Part of a small language model's weights.
Size: 19 layers, width 160, 5 heads of 32.
Architecture: no biases in attention or MLP, untied embeddings.
Each number is 128 + 24 x the weight over its row's rms, rounded and kept within 0 to 255. Layers, rows and columns count from 0. Numbers have three digits each. The size before them is the row's rms in percent of the matrix's.

# layer 7 MLP down (transposed), 448x160, rms 0.0723, rows 18-69, columns 120-159
109:127114133124175111149111111133150140138188156091143175141097134108138149152105124105129161072139126115097116126139108124
095:118142107118087141135117109072098110175135100122108133134162138153159168118094077104116142107137071097124094158104132155
101:122104143119180118134084145099144171089132147118134115115135169149105125133128109115117150156134161147104136138139119175
103:158130134121110145150106131138121145171157157115145109143117126115083152141121102116132161120144104191101140143129082106
107:115132152121114082152135130096140126112116118122138092143125149165079138131173168105118168118169102062141117116174156138
101:088101125146137127125145156166101132106123109134109096137133105178133103099173073125134165151106123147109111124136166112
106:125096124094133124105141153156158114109157105083155098114134083128107130173113106114151098174100113165131105135154125181
108:108146107129138089147116105159073141148161076121077089156077173136117165142138138165135124143152130150171102097128135178
095:115139113124096156109156123155146148128130142113130123114135116105125151126138108126116113091102113155141074088132146130
101:130153128110112156117147155126108117148132055116162115138108159083078120155159142150127162084138128149113140151122174084
105:149104129160119142130083109121160153111105101104128096147143140089125121122122122149149121138117147086144100137095158152
093:090180110134118150129116121067139077130101098127150094091112112121147127146156114109129156145116124073110075112132130118
103:156124138133082167118077128140093151079146126151144142096116195116098150076183113140122128144131135156162141135103103122
098:148109136160158083098150136162158156097118133116131096119158152158101128141118151119160129134132100157141150101182124146
097:096107137097132075105147135108111165154093131097120156137142119101108131142127160126112097127160142117133187087079139139
104:135122166105100111132101139125106112137074108160145129096089104144156143138098153134116127112098133150092124134134142126
109:136127127120154151121159156150128162138140155134062163147159135175141131142100099158169130137188127104102126141135106136
104:140109138118131097097116137143152167140096120153125101100136145097064149133124162100141170162071121121095109145143142110
104:145147094191132120114135144098184116116081105141114135123116120140146118120079126147155116106105107113116116109118133097
095:158116157098124099121121130111117169121175128137136138139126079139120123126152125121154183115166137145145081133162150115
092:101126155106121118098140115100173160118100095125125139140121106134120158153103155064185152135140157111138098136145112126
093:120083108114159140137135133107142091171091126120147140119114134102116134137160121145140122126139116134139122120113122125
083:127143138107110095117127143105143099141133107106141109106145137141147114120112155106169145071144116142132120142094134121
104:087140133097111123093067102098154088133096074134103126104113129127167127129080159097111153115138127129139103162091122129
102:142094142132107121127107111123141100131132149092155169150063161111147106127113151140148113143161141157123153136143131151
094:068133076106134109129111093110100113098145147149139084130107100102140139108154169097143123114129130115115147171088128133
098:112142103119119136139124146147122141129136154158098109149130125153109143154088079141141141099151121105119108145149108111
104:142100105115164134164125120109147106068139086123151084127084139099142155107110130122101136184084098192127125153115125121
096:071086092130138108134122181138133161150099151133134101139101090164095088154127136120110154099130136135127093147131149123
106:141151149102148144149082129129136146137139177098130118133089120102127127139136129162111135106139109139121137120104135129
103:135151118135119132105075114141166118144099141121094123128159198131139163144120106134166129112130108120122109117107118146
099:168133101071131093071144134150118137149121158078121130109144093153137116131116124115136115123114115102118139110110110096
098:128115126109191082106176128110152119104134133102084124122119171137090142132122143105138087140129158116122141142103102113
102:113128139097127117137133133121126137186107156187143143124128074133113114142084100156120110119131139139111087144136083165
102:154113132095105120117097126142144134121144156070101157150120133143075109133110188105146116160162125124102147127126128186
106:148121128079138139144136147116097117129167149168134125151100140100124131124149124112126147140119130126177125150101134131
104:089134143123133101164157152138110155152117153143098096165127154105116146107089101122143119134101117141134149125099121117
098:132168126100135092108103161071177120152108153123141134130104120091145097161133132132146181094152127116113140140151178157
099:111130097140141090142096104104140165133146158145116116123141113129167174131171143130116154128143168113140110111108108111
097:141082093120107148158126154145138148140127128136109076137130104127104176117119094139132114123151123121155110153141173106
102:160143153156133131142157079154160158166121118123138117130104132116132119108124119123113168120131136134102087135150116116
097:123126106081143155101146095150106141154104178069097125117111126118108114102116158136139147100072128137114157146111115141
096:115142114111144135148106098118158104161118112105136143138124148140151099119147101145145146109119116134108132118118149066
101:118118098114061099129129147112148098173155134116113124149085121109128149151109129134156148122133125162130125133161124120
094:134148115095121157164133147161105117174091135143129136157126102159186133134186126138095146126144115124074111136132141126
098:073129103145081108141125116117129158112160098097118162119125104138132130134136122097111136123155115139095155141131119123
100:086103143136133108108123137144115190142161125102171140158176161145158143132130133101113143147129144119136130174115118110
103:049103129123085112139139127125175127084125133144152128104117119109134147109130099100118117119152092083087095160150131142
098:151092137116136118152139159109132160102123137146126114140125186136160118110128095132161129141097125130084124132149114191
101:105142109127130106100121143154121129147103108115134123079090131147157137136160109149102138175110103123162142118088104118
102:176130128070129063133146096125100129168117156114108166148115120137166130081162129158137130139129085157143108132112134159
111:136129079167122161162133175138151149152162132121153092136121166145106090160134144111159070097114129096072129134121130107
# layer 7 MLP gate, 448x160, rms 0.0815, rows 19-70, columns 120-159
090:122160117118150116157133136102138163117081106129148123167150109143141133128156183120106112133076149085106163119093118105
099:115142117104160136111098122094141132119102141097177125126153111112143140132131092135085130138132118123112130133098170169
103:098099149109157147084092148155137084144142139126148097141084125092146153092123139121092115127177088071113084131099128141
099:140179105109138125100123095119141106178145151154122137149135082151153081176140095137103112098149102124123153107102108170
099:119142146139122084118139144145107127140164133109165138159142107161181097094153115112150089171123156094106120148116149125
102:135129143125084157093140137174112118120151116149153141114131163118138141119122115120139076196179133127076136165163116113
110:126101177086108154083111124126155096114160123066170140104148134107160101121156100133113136140118130128137152127110137111
092:115127148091143128133114122150121120142060157114106140133126182140155189175139151102115147177104154096125175138148156106
102:158149129117118131155130145099111160153136085131118154066078092105144148101129121126140114116168150116101113180095122103
100:121145160148120095113183134157123119134106129124145138165112098129127094111147097091119116147118143126154153160149123133
092:107097116127127132106103094120142087153116107134121111116159111134134154116119120123110143126166104135097103114128132166
101:120154123129119091103090128106125168110118140131161159145137161144125132124141067146149118111145127095143174130093148140
101:140144101111121137112112145161129130133143179155080191121149142152096116152143140124109112136158104097128184097153107098
098:123134122113159081118163136116116122117114120113122128132170142107157152117105135129110127138128126057148123094124096116
105:135132075166084141151140134131159148163092127112120129118117161132127113135123107116110145129133127123117121137147110136
111:103190130129118110190111134094156133098072170124172132120128129091127171129147178116132147160101134116109136147106176121
099:111121115131110142108135142138177120115154135112136107091160091165105109104162104137111151116118071142088141115133124161
102:139118129091163130128141119124114159116133120158142116158125110150127145148152145129127144166135153143169089138115098128
097:133157107136122148134142116135137089131082129128142158148153161122105121149129173146106143095128165114160159113122131136
094:086137089156090118162152131128134136116199093123163145147107138163122130147139111149121098139145119141174127153090117110
097:132139144132134123091129149116148116138114087127154105100125147127134101185102120145082110164153152114115086164146123178
090:148108129152100098123090116196125074124171149096117120132115104139129103105111098116179152128125140146132116110114139154
103:083134099147096147167162155141129149116109111106106134134143131076119135159087163138097125139109163147120121128112123082
096:114096116122119141154160111153098115108089121138121143094101157122132140123159158128149099116129139128130125095155122135
102:155075131123133114128126118144139087117116116138115148130145095154151126121106138157161141127110148149112114104114146146
106:071081149114109119125143097091146162101130091136172141127143178076125121141136140117142111169170156152127126117118139138
107:107101155111123123122152111119145114135105113142137125124135165152150137110132102170133106148160122144167080113145080103
089:152121146165136120142093134126169146139127110158136141159158166160169114128128111108149147133114123162166111140131117144
102:127121110137165144177142112156131151149149109136141116154147098159108115133092129114117190102104152145123127123135151106
101:163160139156105109146124126154118166127129114157094149168146109131146108116133150131169131100140116128142152143125131091
098:111136074140151144140090176165128108119094094160138091147114153159138160138133173162109140121100149127135136145133106153
097:118104135116189126103155131113125154127146114078096173105130137133112141155137125138140100164146137084116140135102114147
113:114137088151091113142144121096126117124098100152133147142129098138146130102099125107132132116125128118135135163118103117
099:113125178121102142138099133134155158143114129155122154163174172113115116141153150082106126123137167116139123141136095111
109:127136090139113110106071129166150146124117072129157156141130122130105089114150083146121082130138108119121113169153123124
099:117144111113128145147157117134117152137152136109146110149128113157122101143092121159141106149104180127121132106153105131
100:121124144090106125108138107134081155160177139151110128138149159146104066150153123149098085132100176168111129144137082140
104:105130131145155098061111122153105149143147166126128115052135109125149121102121121078103151159102165109116151117135095163
092:125147110128122149133196144134141113124106099105146127127163169127158119145147117115148148098126168156081142116123088124
100:142106114095148123145106130134114080117122130161133158125120141145131116132141109117166132142100089141132185143126166115
099:161179098173150078138106175164136156102100087155146129137091156166122122105098152127121101136128122140132142117119121156
095:158108090121160177151091109152121138107129095125107128143107175148166188113121137137112129145123138159162139127117156133
106:133138065115073136126113160144123132110102126095127142117141122163110169115137125118153073133139079142117147147143125098
097:130107098186169109127151135131139117143141163121153154107136141068139129121125149150124117113106157106125148121140123092
101:133144101166105132136121141118146110096121144135085139122110124127090113142147108114147128154129130141094142189163093116
098:091133136131141091129164145106151139134166124128123115172141091128132178143153145102133133121118101109105137140112120110
098:118134134115130149118130138098124141135104153099141154122138117128105137158123147147118101136117145071149120128097129105
099:134096145089113119135129125125128148052133106102097116144129179102167112150140079122114155139110159153121124108122166170
100:146122087145153086120100160122153115109136149144114199114113149128113141112090130136167170144115134154084144170102141160
109:077138164175146142120094111142128161166073079128145157124155171145148128142138102105136134142131119117150096141130117144
113:120140134139152127173129146134094171129145098142123127119161112149115100156113125124101112114098130148142148182128121074
097:144114090138118107129157116133099128149091166133139117142111093147158126161130169100108141119133104112167116107128139116
# layer 7 MLP up, 448x160, rms 0.0775, rows 19-70, columns 120-159
092:134104154119134114105137101139127136083152142163110150150115124149143170086126149177164175106140146172123136113144111139
100:133135093108126113122086150100165155098116183143161150130129112177110128139145126157148139095134129108132152104105120138
105:120150118131149132126106119165159139086134091131181149137148114128156141142108094161160120132122136196141125144154167100
104:122153139194138109141162109125118122118073139099165121120135140159145161097094105120172127071128166102131119097113093129
098:140145125118149112114116145098094149140172129122126106150088109163114129135166098127127119193130168127095101134106171130
109:133129162128109142097123153122162134134185105091136147130106153084164117130110143129187149128097127164133131106140145128
107:122133114131158109158169124134083098121170107143096095095170101152107120119092146140130147125107138111145132128130101147
094:141134104117118162111117116092140136107160146116127129125092142114132162163143167088175099098127126125102178138118085137
100:134137107136121113138115130105111144111079094129102098108110102146135118136104149139115067089113177124119094097149106129
102:117117092086115116099146144103091086097132131142114158111116120153099141163160141093103162119145106132127124107183105133
091:086169133108122136142135102130154115110137148115080100121145123180137117112168137119123152113161124114098140139142103106
101:135085146143106123095084160103090143106167108149157110152141133111116125109165136146096144151140091172146133124110131152
101:128124103081109102123133105157128133137180136106131151131149098121122131130140146139111109119166155122108165111147137135
096:116131130099148164153147101115071110171112094126148142092124105141128123158167162149156114164132110113072115152129105111
106:133083110123132121129104109126149133156118190095108111124119165137121133159098125085153170129127102124175143098154125148
111:145087124169111133110144131103142116119140090101067156132156114171150114123109128103120113061114121124157149132106111143
103:109100112077144135159134136091099130123143124170117105167134138110135100129095119197084126159147144134137149127113108116
103:109091119154088109143152107146128085111124169129080081114133131109078135148111171184101116104116112082143102145116122132
097:144103097131139135131146159158127145139159115113144134128158125096122095126120108125094076112125112113102125162139102105
088:142120142115146110088110163148175149145099134100114113127147132111163147130105151106142157118133149108114104116145106122
099:121147098170097125114123147119172104158061076097171109111121112135154109178130120118154117131116145070138124165140136152
092:132142166137137144119134133110094155126087103175151094145125122092148142139118122144091136147126123129111132169170129119
104:160159155156134096102169146110118117123113142070143148119187127127143149138100133133166130124098108150111125109119154138
102:139129118109099087135075146150152113130095130117147120181093131106164108153138147146114093163145129072098153153141129158
098:101138153111115115099144137074119136116127123145129114151112150137112157154153150128123141147103144076146162131137125127
098:169158130099188091071160132174146115141126131134147112148095104144142131104098129139120148103116106153128099113113112119
105:127149135167106125173108126156158102154121082165115143115106163139155103114187092175160161155141107118168115150152105104
093:148129118123127127109118132188147096138130135115113136148162084144131093110144187091139105143117080151134131115129079097
103:110137098083049146092142140088152070121125116135132140127105148142115135139151103144140100168180152117104109153135108124
106:141127138081158122124161136127104195099101118130127097151115111108168123147117171129122144085129129110116096171140142120
099:122107136084102119136140146146146101130154129126118089124086112165184089087127138113135119110092088089154088096114068109
096:128105169140158134179107124117154127161106108119090145115132095117173124129165152129126100135094138125102138136086136118
104:096151173124097120081123135129135132119136120114116139126102154139133118140099123136170142107109167142107157144172122094
100:101151134068173161132128096095125126138139149073074168116120115137134096159173151094118111128151107112115169131122147107
104:114110118187131139115143167070082114156109146159121144126128109141130132092163110118142123135141103135171135148104113129
102:121122125112135112133182155106140135149121132107129151116152123128122118138113146179151105134081134142113114108112140115
100:129114107127121155119158175137113126114129098127090080129125139089115131119139129130128149118148109116171102135141109123
101:124106118069117119152123136120175122145113108159091074150129086128153130149115126171068136115116091121113061113131143133
098:091149118132121170118160138146067083117107105079156112150123150118111097129150151122153149110107145128092161094113148155
102:116112064120160150166128107125167143142116122133130152126120141082156113149095123095109122111114139111156118143148135116
096:195124140151141129105124149149110119136076115177157128093123151155117138077115173135111123135089106152126131126158154159
100:160112138158136092091158124178109136074148099089093156103110155169102135102153173152091115155102177103150117136121122135
102:100147164137143113178087131146086172153060111163111150110133097115113145118134178163119122134100146147149125086149163134
096:155125124169183117100139149113112112141105150130130113074147155085136138093109132130143105118105105149097132098180106112
099:127136193123123128102150123129125160164108148116128131120131115099106094151125110138076129180134130138127103086152140140
093:127108119152115127132113134155132148111108114108157177130134183105139075119089138119135089164153184137133165119100119139
101:115109129161115156126147148124085136182118118168160130197126117131142159114137147146108109118084113145193141096140142140
099:118096100162129129105125163092109110123161152143128152139119104187131123160136132140124114169125119153142144113144127109
102:105140137094158146119145119135181106144149189098156119132150115105150135125111159102103120123140156130130138101105141118
101:091135135108135160186134135114109141162135138131132138162114136100149117114147147168131172134137128115125084118156086125
111:109142131125158116107103123141106146119207152130100117108147083092111153080141151133142131098152123146122179096101146123
098:083151095082110129148114153101107130144133134166115112174124133084153158144105129174122101128144128078172125151102133097